Part of a small language model's weights.
Training: a variant of Muon for these matrices, 4774 steps.
Each number is 500 + 50 x the weight over the matrix's rms, rounded and kept within 0 to 999. Layers, rows and columns count from 0. Numbers have three digits each.

# layer 7 MLP down (transposed), 512x128, rms 0.235, rows 169-194, columns 0-127
419525599486522530529508431519580597428422435511433449508522461535511458537422528515491567476435543498473574566526396601574506458519520493536640516423527512499560433427563511503627490503430476524397431523505555495504530464440478472536493503528481633524489493477483457497475490452418477561577500575536510484493489480349512435499610602529460504438479578537478575430444515552490404493522
533465518385599487545518455675519523441499465516499440488437500531538432528570484556471482488470516526445433575493511465511527572508528510508493495453488545551545492517424536600474478471536523470498460510436541431429526476560513502550521530540495411493396461502437522419510505469517427550503545432440540513543447450423466535328494463545452576491532491510492494527525578565496529559463
532555532533453490434504478555533507500517531501529463436519512493508472510473461459480518553478535507447561507389502467496486503469503603617651531521546464551530475491473450534487619458563618533511410444442543601462415475534463412570560514612419404490447537459529441517579514532444495490522515501425496488480526475469566648536545486448454530467458542584497453450495425500502455493475
463515516406489624493426475529487575522460491462530502555501525559478509526550497515552477476404483535515471531515598560440584641511561471490406526495576485493510468460401451480542531408488552499432443506507494517526513415465556540524428421584434515494492616513535482478571533484563446457537546559522473568506456466541413509461470484528503568394486476455433536536524443495513460479461
523489541572478425567437479542524460541416486444536412457465583606414543541536516475445550466475461432512427490436572578505504534473533434488480526454532596481567489467556460532487504492484497443508551535405554571550426436460469491466529440524567526533496601443464618524479429503545421602452384433481505465444471396462495582475619512574435535527503487514431535364455548495598397461444
577351551491443552531542587510556489442474497507616419507580357496584432422487476411456550551466529473584488544484483453525528441530465414499483463527649488498422510533446404538515495476432524536503554513450493556403519657431515479519506517613429401462498581470480560487471563572573576524425444603523469385471494522533484513477471501486478521438521478492540448434427587468537586497515
402418478493512601545481543485475505450460438414483441538522516449513597473550431495438532545602482462533470530482489537544524531526576463572463522469439511480530479479498393471489497473575515519495539523476459483557469557479470498435497435513475451484459506463538431485490521464546539456519547469508467508437578526558581467496526550477515486415519466433467608512548488499645412517515
479499530496501544560535561556562496493466510550459427529517490560470509531451551498418457483401542407572499498508456541534453554527527513538419420506508498515419478600537477458518471407486571475474516627508483536504596453488539493552466419483477578474500488472500435544560527503524515533615503583475460452406481565507530539458573502601412458460463449400506528544520503519527527565536
421450547530549445596545477531491573540516502504437442468414488513475449496548468433574429576481521560568569467521479548436453563546423546462481608501552511520455539500510414528572601521532518427441512537550504458457574415517445432555451461404496474541421481451526626487467464409566502519520490520462609506475586511507538520473446465572434521541524540523530625453497439528557563460535
432517561564556510463533443483454443486494501552486502597531536477491459500503551597469491451525546496502505533413486533512381466578488513487552507407565476497557452440505396488419475472497540462460550471456504479403546482454539501527539499466486509474456406544493538441496547450527530462540442525518524524513480431558525547508498623526501482486552529405430436478465565543490515488498
449503564551513529614511490526419530492554475535605520452479591467563461483528480578515532552512505414507546533441508527566598513480544584496516395524465389524357530467472463406415538480404436510456466505439554493598520477395473554468534576488480409456564536505496486548503497514509517472468528567481530463526527454464474461534470540425473565536523432540562540591529463526530522457532
508387506582552564554548449496476431567457615477409528510468550498575491551398515487507487536550527580531473496557517524538543452503478503454608541494584549431559514457481465490423538532474525522483484488548463444508489519499501420482482414534410523513547505604519553444442471480641508498553489510473534468523528512473462443541576460537463477476528526532461561421502555533513443495507
608513458530494408428484511487453472551503605653451512466464491514461476577411503452414472582471469442598481489466559527525456524544403459404533511495551420500468541503432532424480551427503511471497526412509357485552430539521379475493544315496393473494519515484531467677558474463609593501515583613524503492519533449550536459462457569511536519634555478400461500478496491478419506465516
555525501448442507490497401537460457540387466497586471409547605415504542468547490553502434524484558527571404482519555398498524547542622439482589550495497546622449465517443550539415426443589643404474529526563512525566390618478514559591378525476488466452395481512486592503521440511488624468518617524404546552543425561414453438518569612526496468464483459611558445487586501485493475519587
392444431533496542492581475505447498503497488509544501374481566500523496484494402511522478481506410476496535393449518526545510464593609554497538446532503453565538571526487497445523606464593470571516490513450567553508419525558608467544565537496508483497405469440549487554584528457462533480487464531496449496480527521451529459533575584489481494540464425445524518580493546415480383469502
483448502506501595590539449452473537507415493486463530478458491486534525518443493493459485417543527492407460511591456505475573438485557530576553521491523482556431533464279514456531481497461539537455429476545497525523419518510535494548558494543503464511476535449502506425561432551575575516491531454493571472499520434494515532499543521506473584477501476516465601472523498484473499463460
488513543606445563563461515519443465489628462407643579530602458527577514440499538511531460438534461497576535568376520512500556424432479536548483527588449499460418532535482489490514508424443576495387552457505572578445466531489505388504436508465488534441618510529586541623534603502471451530512565549439437493490529425460546457534565557460409463377487556524522554570442563468487376478610
503441526568541553379541419482452476447638543535492512547446502518447496629514523547474473461530494546535516584474511483524478497477465506466457489522477481524596537538506489455509476519539461486596492518488420496530502495542479403592446353425454500390515578499516558617511494504584538517443397515415465471397474528498428445621560581368487501530528514542487481483499608438516545542469
576495414519574469583538535468402451598433482502502498486568493528523505443526502468559518538533581533542504609566475504465457420584523394575441471410463576499464582457559461452403564445495552550504415539510513530580482509592517461506586417478496453502529486493471496599469486424554529513454482527441552474510471490491441521543452473447405550478526436539542525458433561509483505362500
549447443554458427452523514489470448507543477514520473528517516487502565502468527562462534466498477447478503438492522508478543554574475510496458507430489521530469474495576448579521542492528475490450425566493532454539511548589464482522479444447422479456555465518430479546493529421445498515557445510508560464544580426466447504430518561524542501446561519494424458517436530621600562489526
509543469547471456520545533472484422472484452607562490412468581491460513499491514443493530573484446467466466510489529439445440483548504494514522507586512431468437535568405513506478504475450544380570524461522441478564467468471509504486456495523583541470458533505486546614564577482413537545471472547478520597517551483557483511563544439524507399555542468525613395543537417458476536583464
475568517499489531590606519481479478456467490528454522475456525474480594483463435473539483459441452498501456526509459553602507497551598481487506421506498606499531545500446414426442498523452445482488511464423595493545407526557457545497501407429514466492472536454436486494508510527412473536492442485496475428584483538606520561533537660442545534448528525482512485474552536498424524488541
530497531437564442480467504492532596529546476547504507434482477520552489537575499500529526565493425501502446548478354487533525466463501489554526529381494508536422493509416485519557571555449458570515411532607525544495466487414497579569562472421551598441525419541422522537481484533539495640471397488466539486452543599490396577474581444584486513469531454481441512445583542571446451545582
543493496386462541500485516548472487491538404501465456466508470432595508540589485489491377525438461451578459496649475498491501484535437488516507496547529516471467481456505536581569543496432588469486439573469536467438593497508460612496478496460446528487464524483514552530458470517494473403528455452565548436481488568533493483514445418534484579585553390447454490507569370627463554572468
477545446501476529446401491600479434466441484387521488408466499523553573553530456517584548502651521453493480517471554529500565554513452474471486492416359557512535510566471452531499458610526538533438418538483514456430504547501536481547529433531453488535516543455488493512517522667490450464512617546494460556501519538530533570417583457472522409461473479502516556466510442453449492475516
501612600410469544480535472569504517534437510500446518504450541505556503616514503500471472458474477585430354465613509465554517479489503523487463403468511496498454415479383456551438566469512469503488549556472522466485394561486456460546547498378435540473595531460520540551527435521469489512458535514484518540492533443472505538450474548482467602520507506590440505515457526496491574462548
# layer 7 MLP up, 512x128, rms 0.323, rows 170-194, columns 0-127
492453466411391473492543463482524478494468503441476531664514479437486538449513483547536526560507542403500528533522543462525503480507535449422482513508566487464496467496476473482469489536482554452482520516516456506564485494477457437535531553430520523512450489521453498551585580521566492585599577468499517518489517480475553494508457465468562468684442473479474457503522559533476500432487
591485620486507419487501554403518490454522462452418562519494688477456549474469497506533565474480459525543492493530468443427560501512485494459541497494554492531451587488526505485504428481431579524511488519552486596450546537496480493591528428508508490565466479509527542548491466432482665466456555468470460575505517522400547532523550438568585452471584575440461459438515451510435568478482
559537504496499456485521566454494483517582460490474470498510503510470532461523509461529476407493592554489512467490507482471514427435487490475487537511509526499500501485404570516554503557536462476410456554474464457507564420501323505328478505482568558491473451564496502481361571448405527446440552491462459492470495500449548508555546517456477523488523470427455571489539536469519482553474
499449532563497512452496493539475591495440528441514451495452511550437501489540511471471488541483512585623552490573480500560521474473497544549403536588425483469598505587537515600481479500384554504483557530551488456478488437467502458539557537725432571490489454531506484468455496455529581460395495407443544526459546443534472576418553533531495386578479487524575400502473431542430538533475
527526586509540595501510552536516515503564544527465527575548397532502404416490532525478527512438505483508459465567407460487552508548532386520456476464629481500541481506438423465458399465439483469529427414547506454421450564375463497528597473588456487572479426638469519520526496468526521501400476559555492573596533607588478548514599525541528545504409423549498482474541468550466608484393
441630493538438413468500537493462453483528530529561516436421560550491520597489411574457529541393510431372508568510479507533543511575523434445465536509546463460513476475589497481497520429553541417440472477523442516467436507470529596532429542552572520474475591473519494573565483512503507547414543495516571466511442580433481475484491501435477498512497406494555488456402532509498522483457
509566515484486516530529560513476498498562530464481458530482446464500523457477467550514518471602515543427509511508487487560499464452488572482496557443545550423468607509418492489510516673527509531535522501541484440468523496480352508518521520557465567489514550471462438473521434578606542415455524543550468526520538520507488417570473376467450474461496441600513422442494489526580496416460
480421538505534412578491482537510621442513522516466420450495578534494484476482423492565444507562499566539491604522514462391459477470510504512515489468451360524573571500499501508485451482446578479471560528562461451470507461562480521484326569444568449539493550472522521540488473537368425472590524510492432405425448515477483469449519504471553498637468470474540450558487459475490595483497
513467569478476540561492516513501445459390493504525577472506555430477432545477491445400563506496550550519451414502518528509540452459532407504565513607441538526492486528466585484527499606520523544453374520459490473505502502532494510482440506481478485423502455458444431535494488511521463421552487456461495546520551571414541539495540401488505513432557574466538444493517488524503534494453
490556486514525496538520491477375552491531537468470517563515476427419470526489453498466415515459525457513470519554418505592499436586435524379500520579528422490489506521501481478492475547549465530561514424480509487594509536526427589502554450608529452496523551464489506459451471464458432586514496483406610553530466465450481446566420520507447540467495469544451494462572545480543444588535
470603464583486524536480464538517410627482479425544518493475528443480432563522527507541447551481513529465607456529555441567483553404482521470498513439506365493571457518519518502416518461509521452532491533480554554510466441499490629434518438507533547434449493483542546500487524518544574577606490520458564603503494518520389548428494481552584535547574505442463499510476554568511501454522
460503534501491557470550575389506534585481472555567494680547512415478573513557541443465425450529442485533544546484521506478558481487431447518443580488538510457581365495552433386505427453470537498612287482484513576507573571557411455531502475518538577466440478504434520620453466475508564512430536568560448575509466477528390634526433479442551547555552515515493534429489501490450469574564
524440492475508476483425530498514507474442531452542460451479467427555440550474495584532520450685489550520507454375492509469576471613530387433467501476518454504501513518492452519420570517535457434462560563608479587505524514429584607410517577490510510408508415536445502582329432403524472498424442507492457419443482652564458581443564478518484437440503342603603537595487469566518517433504
449455558484518523549471491446510494487449566426446559539444508508503498504518510480509478488596484434507469505490521510427471453527516529483471511484524528435515558584468488512552442600553464510461480552557512476444507582464407509444492423503621541460463419542378477592451463498442566516420495539483523507433456527500496581515529458455522529534500489492593443466549518511586444380518
544554426553469413477479460559526477422499502514431529440529539523421459465567613458526502504495473613508456528430506482485488545488464453532446553518521551530551531539447493586405562467437470531440567463505523631572491480473486525481379397501524533553460485547510444474480477463484559505437548455495478452531491497476542468465540485515493428684511488474556455492448435486448556461634
554514537506474483505562484354533490497511432474458569610479484448467521482493494526411558468490568485400460506448410469524496574411408517593417517506512526557489574538448563465469545411565428605440452542531494484505508489489390494545591552534559527530530563457516443450470422442561505466483478529543480507509477487586484396544385573515574464479433547540440562496489517504347509462276
639585568438474465529497539551504484623507540405472545537410551467466436506533543478471468503524509468516457460531464482575437578556500507514516423479463573509534508463498554498510526605457536488531460493606540436547507494520510469562540437471541478417471575478360493408494490553537515513500506481500513507415487514573580488686562533428607531558529551483584457566529542443503508458428
487488574556538507528553525495439437429470676500379500501514495593559543543432439497559525436506427429494481560589560434489485418467460542567493496496526541557512551567589496542484434508458452548433432493491460508488586575485522446524457477470417549577474401571522461547522498511417464468539474448468457507445486493427638559481417483411476503454382491536466533520412506519423490475527
430538456556491587484579482520445444538507502422547499515429542551570537504474557490462511601489565408483573588522546501527423519447493480466527567468491472541582349440528527494497563473448486456565522559464579525489437486545497489472457429469472493514484483613532450447513476517546489502451566544577518451493428493460571500521465492495436528514481465491493490486533462447436488508415
494554427479398487571522548571449496444434430490558478481434437490537548505446598503542496510499508485458626425539538530458469488476539520489448523519494514461450474514468487559455592573447424496600536471537521509508452442483471523554486508598493610428449466537505483533547588513446514483446484501494544556522571580482453550520505456516573424535461482509507478508536380474425496456511
578451469492547469528474539391454553461540525464515444531415462595528521458453560503532496488525610602503525500540525442445518514399510474545477506428507559457557495447604517574473543439556530433502534497500471441456578465532571417482529435612534498487601447488503504462475502405483550526440456445548465504512518511468484425498538552551483540541472579501464443564489544457517442426512
444587521433479567431474417536332541478421471401507459509539544472515502540557607462616517516539433465468407557474487519489470442465575520588476538382483534404545531545547607519486410565570512504484447635522449483536512516522457565532576573472526530526492527554434478568504616515541514466487498535477564517460491532417520521530514450501586436479470486395557502491525425510442508394457
495559485429569486551527547570430547417516510600524515527488415450471506506537489510565385561524513545489628531660512499483486564560554487440474481540448532472576528597479479534491475582500506555452506512444540470496523593469525394523561516432480509578552526476537561472493505497558514525513487523594489366476386521506533488512463519518528483574529543460400441584396530392491487577498
490533486478437462456485532566483504414603485510507493500494541454529506462498538595440528492524508479528501470485551511479508517549390477453535500367595493528457472487476484508354610544436560558508481521526505493590495489459389553560392561503449443566553543456506488525639448465533478578469543502321506402514622513462514511621586450538496519530515436550574540393475472515430495450506
407498513527449553504466548513429436438574501502582426481465434486470463579503509544466599528486488589401560387557454569518496550504407482537481465475479557491534466500492472488559456511450510540469400512559567484480641414551468508423491460512501486441481563528419412467565516443489577451464488495545366494485538530479546507437519528493543539576498445388431502456505446419463530557513